From a checkpoint of a small transformer trained on Wikipedia.
Training: 1231M tokens, 4696 steps.
Each number is 500 + 40 x the weight over its row's rms, rounded and kept within 0 to 999. Layers, rows and columns count from 0. Numbers have three digits each. The size before them is the row's rms in percent of the matrix's.

# layer 3 MLP down (transposed), 1536x192, rms 0.15, rows 577-642, columns 144-191
086:514519542462496461478521614434506485562493500431541486486533551472512508469483525590454417464462485507487485491532508500485557451452537515486506
110:543509562466461536441493382457435531509546509394473489470523535541551512472506545559541469558468543501530467510604529509464524465500434489482525
099:565442490419454511556485540461443602541517496496512572479492472507493495519475494497484462453500550522459405463552528483512518519542542427561560
106:520487458517477510547501520511569556460500533490473565492529442503512445453498448538455503471523502535508485458486517485425503489570471499516531
093:544463426487495435445485464415476585458456507461517491483470509484518469476510525509532484529571534509489518529490467461422496462456521486450467
099:509499460455547555469452511479524488498443521488577472474553513593549525499491503417516513504484529541518503470457501529473449549519522521508440
101:518492496490596495541544479502567513430575592529497473496431482496499439516496501481489540478451489423487537495474472484549493546581457525499506
111:533479486507475489490526511605482475474394410496477464554440434533504516500568527537518522527502532521574525527478550506501620431497473422446482
109:581561483523449533505540410539566478513397530438526476507497526576529467498473572488507462471505533546465531406527506523593553482519415501518464
092:471506496492580495506587470548500626484556473475463498549504521425492512490495525495568528551493533521505538525509500442458566481548418530435491
107:471502497558494485531425481527507508515528518527493479572450533472537529544517501426502512527534493479534541445515472507503453543475573612445444
109:469438471516439514552451590478420451517541486577447581475475535599529517482435489498450527472535451566540469498422498498514508541478606447496540
113:506504481474459500464558484577470483480455523436510477454553479518475548494525462543520488511509538535497515457490391523536509512518547473517467
091:509569581514485520446579499471477539512449569470471414513515538447467500508527523497480455549470471498522532514524531544537471465568469553499559
108:540491508514500445517615547517496480532514487569529556506603480550466582458475487492501532486514595479536515528463504534512500442618487513441551
097:480563507535483573519527502507498472495535531529509429531505500515462469512554551518472488500550397482479561480532468534531547475498478469537469
090:533472489448504472510494493427533546518558508571482535469477515573582469515500466475486516509499525544465527502482496495500494473529475445523496
099:504499547548618478524480473453507551487414521492544607454491499491486507490518466445547506504553524520461491517476493495476480461529485541488427
092:525500509501423524488529491522446511467438491521437463553505500437486521537509458491504469477602507458515497510545486481523450519502451459464515
096:484495449461496527548526539447486554535530546459512506440421553458478458522488511570434499524469555479421507487524537523452465444514425434561532
099:462491532510515491590548481506475484431543481479471543514517445485514491576498469500564506459508425587522422467555507470432538494514500487518432
109:495460469511520554467466468504535537499511500530440504519554501497479457473538527469561521514490497479550525518483453471370485423536576519449573
114:490502479453574455561543468479447518478475494536531525528528538504518549493501464508478555445499493516478464583554475512397440540506492514594492
102:470454493481486556516559486485509531464464578518483478497480509452463512484403475448503495503484430521544509529514456533482555572543499428510541
104:528467530534432417525519487514535449528535493560463511528543522495518555483514484516464536472431505571515436522508457463503464472486530482421555
084:482542480552622485475565523456452629570454482539506468546522505411499458549529525522468486528489495510490416504494511509485451470456392537471456
090:475447518473543512510544479507557514449479416523402513504445595492511436547553472463551527485505485565562539499508435463429497498493459524526442
106:510497586448358496481591550531571495458542528502517514486509470548469482517515521475474510497477483550535564476548437478520568484499552513481462
104:420563581493531402508489531493448532478510530472406442504602432504544463477574484476487480448478481519489521465484477559521449445509484539468522
094:508490438505474515498523467555484475497550427538476512498480566518492501530563488484451496485472480437482504521489523534496500551439532467502552
109:502435591444492470447503464495519494549477515533523469490464489573428518458516477464444543500470541499484499502520454525489467425540484447508513
106:533477554473469576542514437473509484476431464566477475500567473616528511510577468545535468452474497490583490484529468481514505507542516451502522
099:579558533481420459490442421545509438441496464486502529473457541476427412469539500507470463516510511526494554504440451469467502517460555434491527
095:472542458478521520531550525484462499492546485499518457489524511486522434441499494500421471463519485489505443437528470571499496474493454511484566
112:499524498518469440504583460493508452449524509506489507426499459460385498506480509470537558521505526516539491455421494484501557473403448560430528
099:467588522390522484512487524464520515547467512475502458484545512472516478466517529522478545617513423534489521540474411475555470496575501512540509
102:494530446518537440528551453469454482513486476426470465483536476482513456490474461467505504500509598503445536498509428551431486460475484455514590
110:432435564478503406497524549443508510515525521468495487545573467472511533472523462451488510556480511488503440530457486516458468540541458528530467
094:464543471487478476484497528498475539455469509476567511442444524563451495460518506422463520432583533462494436529532468549439467521520514529507491
094:531523493430522476468499547442513579556463456559508466513457493427496482505513514503458513572517456504491499485472505481485415472466377524466458
107:523534472425566420448468499495552572542484523543446526443464497470479469517524533494470459547481500522472485539513516560525448468428434506413485
099:482421482577472482506487556476445520596508488496411482519473461466463497489562510473571498465520453540511565483460421611514516560449469490486501
098:516458468441520466475508456464551556536479491452461486460538522478459471487491483479440620508535502520487476523485532588425457457562513461499508
097:511497539476523546494516454533545541523436445466462475457514443599553435525488499498472531475499451545502562477543523514473529480496488442475530
109:544500515560557462552504501469485563528541473460484452505500542555490511439538469552513548576534510546564490571489477533519450464504505487436501
106:526505529505466527391512431422554517487532493499535505533505548541515469539483541474497495494459490553610511472477497525550543506524398491571505
092:561492508468437484502505517537577508492485500514514510540560449486495538516503485446543544478483564471546556495575540420491489521481484592502432
101:512507546526487518514545537461500444497474469505503558519559547520484426511571520482536485487452499532467512547579476512496512449514445598518476
091:524448568545560448491539534373519529534555516498445410498497445450482479490540498556475457454502517537568512527619538469527530544490537477478504
093:502529463544531501422568552496602460531547484517538530523490537572488455490524506496483572506562475464514463462473516498487507540545424523583479
100:473505486459534392498485552509467587474466502559478459507531536481523448474509567471503499498545486446530534533452579495456390488561485574495514
100:435539521525534463515430547511502516463532569520492537488519532508547560509506531529537494551437420484494515530523581555477560469501517477456393
100:508540500501485502480549553520461518476480493572491481560505490447486453484552526471568538488434421512452490551483538552437511431447462493514481
105:524514527468535501541472535513528521564468571537543481478433468513479441514538481541439530388501588464481452544537579481511501583571549495468470
102:556471527460496557493418532480562515505453435457612554463425472482438458528562559505485485481423504497489498477552520505458493454487538405454471
122:522492534460496515499545545491514454554463545575519460450465486570471486485418496476465470437528540514519504503510466495433504507523470522458440
092:461494582529477527556504487450503568540588502469469484503466460450549505494454498575483566498468549490498573470499577479453462513498429524451540
099:562527549549584445499504450467538561497489502527455429466596523437454466510497533414442539467502500489457529532503494503502499482539471510556520
095:460432473438483539608479479492487454527492494576524484518527476467508540633553543481492493451460559520560599500531540494431464495473549497499512
104:476503421513557571579563464508551532500500505517547463577510491481547536532530488399472544452473493523558468516493525509481468555517554531551453
108:528462476487459456483521547544485532399465502493539501489456514480531491557475551457528486448415505468515520476507469562514494439549501489456538
091:509475536497574503481479494437530517448512405517490527508525484504488518521515553495529524472473450532508477469407530512480468516512502553475481
110:433565549539545509454436523493515500485556488519431530535491563512505471509542505598463473423536556519510587476454515482545508538558482415481473
089:477464521539576467501535567498513564482414554426490451512440529506461503515520477566517460543531487516476523592479545486450496544507441532504550
095:480530521496469480479525530444475578508493466434558483500510470475494478500488543459544436535509510496482466507518496491436480525551410492461541
106:648564546524531395527534497478573506465531551516520487441507601535484561504517511536473465471506516465515516473480510484500523492567453470431543
# layer 3 MLP up, 1536x192, rms 0.18, rows 578-643, columns 144-191
104:597491528513445536533569580506492487480541527474506511531449527460509514496484519495526521516470514542498511391533446471580484515461468533508507
106:497527522487436493542427453518534456489493486493476492505529438448505503565490598465529494506526505549515501451459489508470504496544554524432488
109:462510462533440440537436546510451483512462520451550490549520478487506509443481471474482508461482547471500480517511511492540517496518504550486580
089:451517529549482579510495519566594487528490469532510513469556564510504486534489562446460492476424481514520503450478525517551494525561389488507486
095:497526534581437499529534498500509481574485495497464469533452490408549455472467560565448490492571438466471475521479485554484521488478486487509496
098:516531531563467547535550578508517447514475454451459516502511486485476512522525495437480536537525425417511467490560539515466484498543462479458454
112:472490482453454517469488510514559480493515508530477529450539501553496546517483464502518503518556445450517509462532542504502528388468550522525529
110:510472461451509446538489472455433483477511459587500530518518514505509494498563524451553622492446457495494523453497509502431521561500475473483534
097:496502442581440551511517505517502546530540468480528503541491434542530490490418546544525494461450551487534482518458497459548507497473494484537396
108:407509505525468542461445504553462514490422449507497494518532505520499534497513411469475550488515457533545442548525441481476511505475484475493557
107:455399466497551459479497461506467451516523534437576517545528536470498557543440518474441489502560530496509489521525551538484453516583510493508392
102:517559425484438554502492499467488461524490415485586458558525546491480527480460483446517509500503469520542520526498522420508495489485517497484439
089:492484494502533465448588510496430506474484392564519562521500474468488507462489488544519547473508480519491439491500460479417490443490561457451449
106:452464581524520486518485526451442490520486480478515575584465558490611474496494421566525464553506434440485466487483433487498507514505549413489508
093:401530498407567464527500494479527446423434477508493606512477511580506559478486495477520476557497539521500490513516514498464408489464495570465593
102:534500552455436499528567507515505552525431516454570441553453480391488448476528489521483483510497491403555473472454512528544564443505563513461579
097:585489489494500508487538493440477472503519551442478490498604456494477440521463470509427500535464456508450465474489492492514539548521552575469515
103:528498477551440525517495482496470507542466597486507580486484490486442496515546538528523479476490508549405510414523484534549519557577479490507457
096:557421514476476483503454520502454550514460544481515539478533437479504547552414484451565486473459445478558543515463436528526503532463494559484476
106:560486489527480533494448499494505470563499390496559421464514516484531514549513462493505481420495448520487504521541479516518528564487494482484524
104:451534508470525507490524558483531528546527538523534454538507490406420487521515473505543498487496435508502484486564457453483502498475500506482510
110:508469449540576449570552497570434610500521474486407562565439483475526454558442540533517561528494511472473516546487429485596444506515536467431486
099:499503459509450527531423538431449518510448511481518490525503450484492521514546507550489540447496475510513457514466522469446589524450513519502494
101:476534432523545499499540457452540450469500526560521447449485429498503481561466518488435517552512458471385539454505500549547512516581456536503495
089:510441525468450454475465473458498487553596515458476517527515526556493514459468476461473521454565526508516505455496499466472440522471508518535498
098:555534453567493506486499529556530424542483584469488500473552508532435472504446484531446535446462539460451513496506463504508470546515544438436529
110:492487531488520544522509459512464516562481368513574491500483471530480427495441464527484506466532480520509541462519512499469523528495397483524476
100:442526485470472472468466471478483571517493526484452515478504457476555483506557534482489469424482469536494580423438497587440511453451537410465574
103:526592458464523506536476478431486456522556545516450526460487483496497578508482517503459538565499517486445495601447494459466558440435545460528502
104:459497488457555512499557493414526431482515465531509528538557562531565481501493478478515409644509526493435429460580510486503514486563562501534502
103:405465485482455549425488531514451522563558465471570506495491484565478493489472525524487525498421483515483493465513445462469568484530479476497485
097:499528490450484471587539479456526491458514498469447475489538520565481529563519566486496549527551476552472527456569485512550526528504513501552537
103:482524519515483507539528461473487514544545514476553468458523463531492477504532435561451528512507400539507463523565585552466579512455488503464495
101:528440511520493514542487480527494476435550507534478502513476502496582554538540500526498530450512477565491436557495491535455456499496504466448503
100:512517501492504491454469473565501485511533468509430526576559504527489557440451488501450507464456529483512480464510466515476445467461552521488504
101:528540514428550535516503474485520458468541523540477505527538517528535523552485568530459449489448462470548543456501520553476504470485561526463430
093:510524511478523443461517475555550526489505549450494435449537524467458514552486398491516559501443516476399438548555536441477498493530468483492457
096:560447517559555502544537463499472517556479425522448514581531467460553525557492470616492515541491543504495580464484524479514510493496529438486486
100:534506420558504457483508463518513443567536544418515574464562549508483516508491482513517471472551481490517491383522500547480494493552520507452473
107:498530518582435520519505418524454564513477463461475485526538590538485503495450510498464509535523468516495569509474466509376528498517474466562500
107:426505488478516493537464487546504514554486500514535584496555507473442554510548519479522443442494500527459484453437470493567513559562531487555480
094:505484511472521503552508567540486587501404545419477517478475429464528536500560498562421484510507539532423502535492540495473556537533436448466508
099:542522491548489469544460483491488422502516502465428514491473521469464545499500444518446504461464470498519445607550467505476544537440463501483476
103:549546480512510450509541524473522540483568495536468511509501516472549431449449459478467410510464528496467574565512498442512517495584544433487536
098:509517494498475559545464504476471485469539513555517552590538500500515547517513548486484514513509560569481436418489498494557483472498522463462449
104:474545471541523551521509454472417569426526498411495535511496455493436452508524514510505443478470487511473466508497514461495544418460493492457530
101:471484493477462549545496453557457486491504475466500551477537468541481477551446490440505460533482527460462536475449497500472425556464520476437527
093:491504527528531538539510419570505493495442449480525530422564476509497499488480496469535485590563511543482437531442498543487477441569466518459515
096:514464466540434534502523499539537521487588496551464511424526485464491505476518538553571454431515540488526538511423554518462460535479539470523510
094:494459464449538453502503480501459549531471499479486560479589435502455508549522488502537469485457469492479508421475552473502514516568505506503517
099:542487463498517434457519557474516494479527463550550526472459500541554563504505497500494476512504548504442515436436477475554452435509495523494452
098:480480451537465431533481490457528444525518530550450510472449482532438442503456419501469480482484483438490520518549551530425442510545455493449514
104:526494534471516459507482510497458508392519518541513491464529484466557544462444548520535509449489532489504524512418511497464527552440528487499505
102:509500503550475550530472490403446531449573469545472502505507574455497552495491471491543542484442537452531500450523426484511531538520466483498500
101:480567522500465521467519490510498473529525511600513481490491513579498559535474505471565439449425538499502432495530487452481505518547448530487517
093:473518515464472543497529480437559509454489486443491581493551479498477512505494502519532469579548571532475423529526445498561513430457491503493526
093:453518508487538550517504520435516572487425451595515521469525558497563498495462485557526522552552431546476484476447432386503562421513509472523455
101:437491484483436499477515492499511503489492501501479500466517557551482508480472493445516448487551534572529528460469470537495531465482521560578476
104:558468480503455490495487461534502449483461431584446472486535503475514431489440515549486473486537494528511520425487511470482506488489439473425515
098:529509511517505500474546433543528541539554489484466474512559504512457536510455486456527560498497608610419522507456497443538449494431588482503551
100:464527513501456487499511518531513555542522531439592516491550492507536588547479543513473452525529549491454530533568489513526560482473470520526548
108:495492356552542554482468545543450478527494541548484472432499488499492546523429520446436511483496508472497537539573456496564490505531463447493560
100:415505419526503493484554489595475551453586529476506506454489494515500512494468502522432547552532476514474549544497522456447468501490456467428559
097:483532523513447474509467532517439542502495560463551515506570511533521498519462432429536506455455532502493419508465539548481451530557503548520512
103:550492480519450479434528509500494494477549437528532484538516525510436441468488453449474574428426537529486511538450425431488395503510446501538557
104:541446504527492439482533484536470488492508525500490456509571544468490512438529474580549485458466462547508585484516537452515484554552628473446529